From a checkpoint of a small transformer trained on Wikipedia.
Architecture: RMSNorm before each block, rotary positions, no biases in attention or MLP, tied embeddings, normalized queries and keys, normalized values.
Training: a variant of Adam for these matrices, 695M tokens, 5300 steps.
Each number is 50 + 12 x the weight over the matrix's rms, rounded and kept within 0 to 99. Layers, rows and columns count from 0.

# gate: layer 10 MLP gate, 704x256, rms 0.0941, rows 518-520, columns 0-255
# up: layer 10 MLP up, 704x256, rms 0.0992, rows 518-520, columns 0-255
# down: layer 10 MLP down (transposed), 704x256, rms 0.0801, rows 518-519, columns 0-255
gate518:50 49 33 75 53 62 60 44 66 67 43 59 48 59 54 69 51 34 67 50 45 44 42 64 56 38 51 70 65 40 41 62 36 63 78 64 52 41 48 59 68 46 65 61 35 37 49 56 74 23 30 66 40 38 76 50 55 55 48 55 64 41 60 61 64 37 70 44 63 42 57 42 43 52 52 68 74 61 60 60 41 43 53 64 51 25 44 51 77 45 42 51 47 61 55 40 36 65 58 56 58 56 33 59 38 48 17 64 66 66 55 54 52 73 35 50 29 54 57 51 40 44 53 47 22 46 53 63 55 47 58 67 71 56 66 62 35 58 54 48 45 63 58 53 66 30 69 70 69 37 38 54 22 36 40 53 54 18 45 41 64 34 43 41 30 63 28 53 71 51 57 51 39 33 54 21 43 43 34 46 24 47 28 49 59 44 70 46 35 56 42 39 45 53 59 66 51 52 57 66 43 36 59 31 43 50 59 39 33 51 43 44 47 52 52 46 53 46 58 65 42 53 55 42 42 47 49 54 31 67 46 50 66 51 60 51 37 59 35 61 51 29 40 47 47 41 40 56 57 43 47 65 26 33 63 61
up518:50 54 19 50 60 47 31 53 69 39 37 43 44 57 48 69 37 65 39 38 57 50 46 64 40 43 62 39 53 59 68 50 55 49 56 46 41 26 77 23 59 72 65 34 41 70 54 43 52 47 36 49 35 38 39 68 34 56 44 19 61 26 64 66 79 40 42 47 32 66 43 54 43 39 52 69 46 58 55 60 80 60 66 30 61 55 66 57 68 41 59 62 56 48 52 56 60 47 48 50 46 59 67 41 45 49 67 52 62 29 17 49 60 47 40 46 37 55 45 55 48 52 62 51 22 42 31 33 57 55 35 41 62 45 53 54 46 27 37 52 44 62 45 39 46 53 52 57 45 39 44 62 65 50 60 70 53 41 42 56 43 63 38 54 45 57 35 44 40 51 42 66 63 77 52 57 31 55 46 70 43 55 44 66 50 43 45 62 67 29 48 46 58 50 47 36 41 49 53 43 32 51 48 50 40 63 63 70 68 36 46 46 20 39 58 44 25 28 45 40 66 40 46 51 40 60 72 33 72 42 43 41 40 50 61 56 43 69 42 40 63 45 58 47 50 47 27 37 51 55 46 61 43 56 34 52
down518:44 46 28 51 68 65 35 39 47 41 46 45 54 48 48 59 41 56 37 38 37 33 60 38 66 62 44 68 81 57 37 54 48 66 19 48 75 54 42 43 40 52 51 51 53 53 51 51 54 48 52 58 53 45 53 30 79 36 63 60 50 52 51 46 58 53 53 50 27 30 26 54 46 54 61 25 56 42 49 67 24 68 41 57 23 54 52 43 29 60 39 62 58 51 61 45 62 48 42 60 47 27 69 57 49 61 51 61 54 66 63 59 55 56 52 68 48 55 58 50 59 23 64 43 39 50 33 87 23 51 60 36 50 53 51 57 57 69 59 57 52 59 55 51 42 40 67 65 58 43 48 73 40 38 18 41 41 61 44 53 52 39 39 34 65 51 47 68 59 68 80 34 58 41 72 38 82 48 31 76 42 51 40 73 77 53 57 53 46 47 41 60 44 57 33 42 59 57 42 30 45 66 27 23 49 44 41 50 69 49 46 60 57 36 33 47 49 45 53 43 37 50 51 52 47 05 49 62 51 51 57 51 53 41 54 70 40 62 49 48 44 46 49 47 61 30 70 46 44 44 57 56 40 19 65 54
gate519:34 72 60 47 52 70 39 67 38 40 48 44 66 24 53 47 44 50 59 53 48 67 37 40 70 65 39 32 69 36 22 58 47 57 61 48 47 37 45 28 57 51 68 40 61 57 41 40 37 50 48 52 67 58 48 57 60 68 74 50 55 51 47 55 32 52 50 52 41 45 53 38 65 55 70 56 39 35 56 47 51 57 45 73 35 57 59 41 56 60 44 71 64 57 35 55 33 47 54 53 38 24 41 42 52 39 47 39 71 59 35 60 56 40 19 59 33 52 50 49 58 52 53 61 42 56 76 48 53 48 50 64 36 44 28 58 56 25 55 70 38 51 50 46 57 45 54 69 29 61 56 46 47 61 29 41 65 58 67 49 52 52 76 54 35 43 30 35 41 33 46 51 64 61 71 40 47 56 52 53 44 59 57 71 39 52 63 74 48 31 56 39 38 60 62 68 49 50 73 44 46 54 31 48 64 66 42 53 53 66 54 40 27 44 34 55 70 52 66 57 61 50 71 57 39 48 55 54 47 62 63 24 52 46 61 49 45 53 43 59 49 51 49 51 44 71 35 56 33 43 39 41 64 49 46 42
up519:43 51 45 42 48 52 52 56 38 45 53 49 51 50 50 56 56 54 59 50 48 53 43 36 60 53 51 39 44 48 67 54 47 54 33 59 69 39 62 72 49 61 55 28 24 51 55 44 54 59 41 49 40 40 34 36 30 60 56 49 40 37 50 31 50 38 60 63 57 67 45 55 54 51 68 49 37 40 55 51 66 57 47 60 37 61 52 51 61 27 47 56 55 43 50 43 50 32 59 39 69 42 63 60 35 66 53 65 40 53 47 28 49 62 47 65 76 50 59 48 45 50 69 31 41 86 31 57 56 56 40 62 48 31 46 50 55 52 38 51 48 41 40 40 46 54 39 37 57 50 48 60 45 46 62 41 53 34 50 68 38 36 60 24 59 45 42 27 49 65 51 40 36 59 32 66 53 35 48 40 50 54 30 38 48 58 52 40 34 61 39 42 44 61 61 53 53 49 57 66 55 45 64 58 56 93 19 55 53 28 49 58 56 40 63 62 47 59 51 76 47 49 42 35 44 54 67 40 35 57 49 39 60 42 54 34 66 29 61 52 63 54 21 25 25 38 36 69 64 56 33 57 48 47 36 44
down519:67 59 49 34 40 32 71 58 48 54 40 67 51 45 37 40 36 43 43 48 58 42 49 63 52 52 24 63 59 57 74 43 45 60 61 36 59 24 41 34 49 52 67 60 72 32 42 56 57 49 61 53 43 49 38 61 55 84 33 49 60 67 59 15 51 60 39 53 44 47 55 56 45 43 58 54 47 75 54 64 48 64 54 56 48 67 56 36 34 48 70 43 36 65 43 39 56 56 61 59 29 68 57 36 47 41 68 65 57 41 36 62 47 35 28 30 58 32 61 48 71 61 50 59 63 23 53 48 45 50 63 42 52 49 46 64 62 62 49 53 59 63 70 69 36 57 49 46 62 60 50 52 69 67 36 72 52 46 57 43 44 75 55 48 49 54 99 66 37 73 45 61 53 41 54 53 43 55 40 43 38 54 33 51 39 55 52 40 49 41 28 59 49 73 40 38 55 63 45 55 45 65 34 52 49 57 34 67 60 49 35 42 51 57 49 41 62 45 53 44 43 57 64 60 45 48 33 44 65 55 47 56 57 42 56 59 37 55 48 43 40 40 55 62 62 70 56 46 61 40 52 37 41 73 42 50
gate520:41 47 37 39 62 43 30 51 33 47 57 56 58 25 36 49 47 60 64 59 37 48 56 54 35 34 55 38 44 33 29 46 50 58 46 46 50 38 41 51 68 50 47 53 57 41 57 52 42 53 37 65 47 13 49 29 78 62 40 44 43 45 46 51 61 73 55 51 67 41 50 13 57 54 49 47 42 63 47 56 34 54 51 52 55 77 29 44 57 52 38 47 45 57 42 46 42 45 51 51 78 36 51 54 43 43 34 56 67 79 47 44 68 55 64 63 46 45 77 52 48 37 50 58 48 47 51 47 56 62 51 60 57 45 41 35 43 27 56 41 52 39 45 53 58 52 60 52 61 55 29 37 42 42 55 43 52 40 47 72 56 62 74 63 52 57 40 36 33 56 44 52 52 49 58 38 67 58 45 40 36 58 73 58 35 54 42 62 43 59 47 51 43 47 48 75 64 34 51 40 51 53 74 28 52 51 50 45 60 49 45 48 47 43 44 26 29 45 43 47 60 62 63 60 45 47 71 71 56 52 53 59 52 44 66 46 61 51 32 49 50 74 47 51 39 47 59 78 66 45 39 68 55 44 48 34
up520:67 49 32 32 48 58 55 48 39 46 10 51 40 55 52 42 44 63 60 62 49 22 67 56 62 56 46 38 43 64 39 47 39 48 34 57 56 36 52 44 49 51 61 32 61 49 52 51 43 16 66 54 51 40 47 58 59 47 61 47 38 37 53 36 49 69 54 47 40 37 58 40 40 28 52 59 32 24 45 40 47 57 65 49 42 59 53 53 25 65 33 41 32 64 49 50 67 43 62 65 52 41 57 45 60 37 33 43 41 50 64 58 27 39 48 64 45 64 28 56 35 42 54 59 46 44 47 45 38 59 36 55 50 45 59 35 53 43 36 57 44 68 59 55 62 44 43 58 58 40 50 35 71 32 46 48 37 42 41 60 50 56 58 49 38 52 45 45 53 56 41 65 55 56 37 63 61 58 45 65 49 56 49 57 46 44 58 39 29 39 36 46 59 57 52 25 35 56 56 62 50 37 60 68 60 37 47 52 53 47 69 48 48 74 43 48 31 55 34 64 44 27 66 50 53 64 44 58 41 65 42 62 45 63 40 41 81 29 48 52 52 37 31 54 43 62 38 45 59 53 63 58 62 43 56 46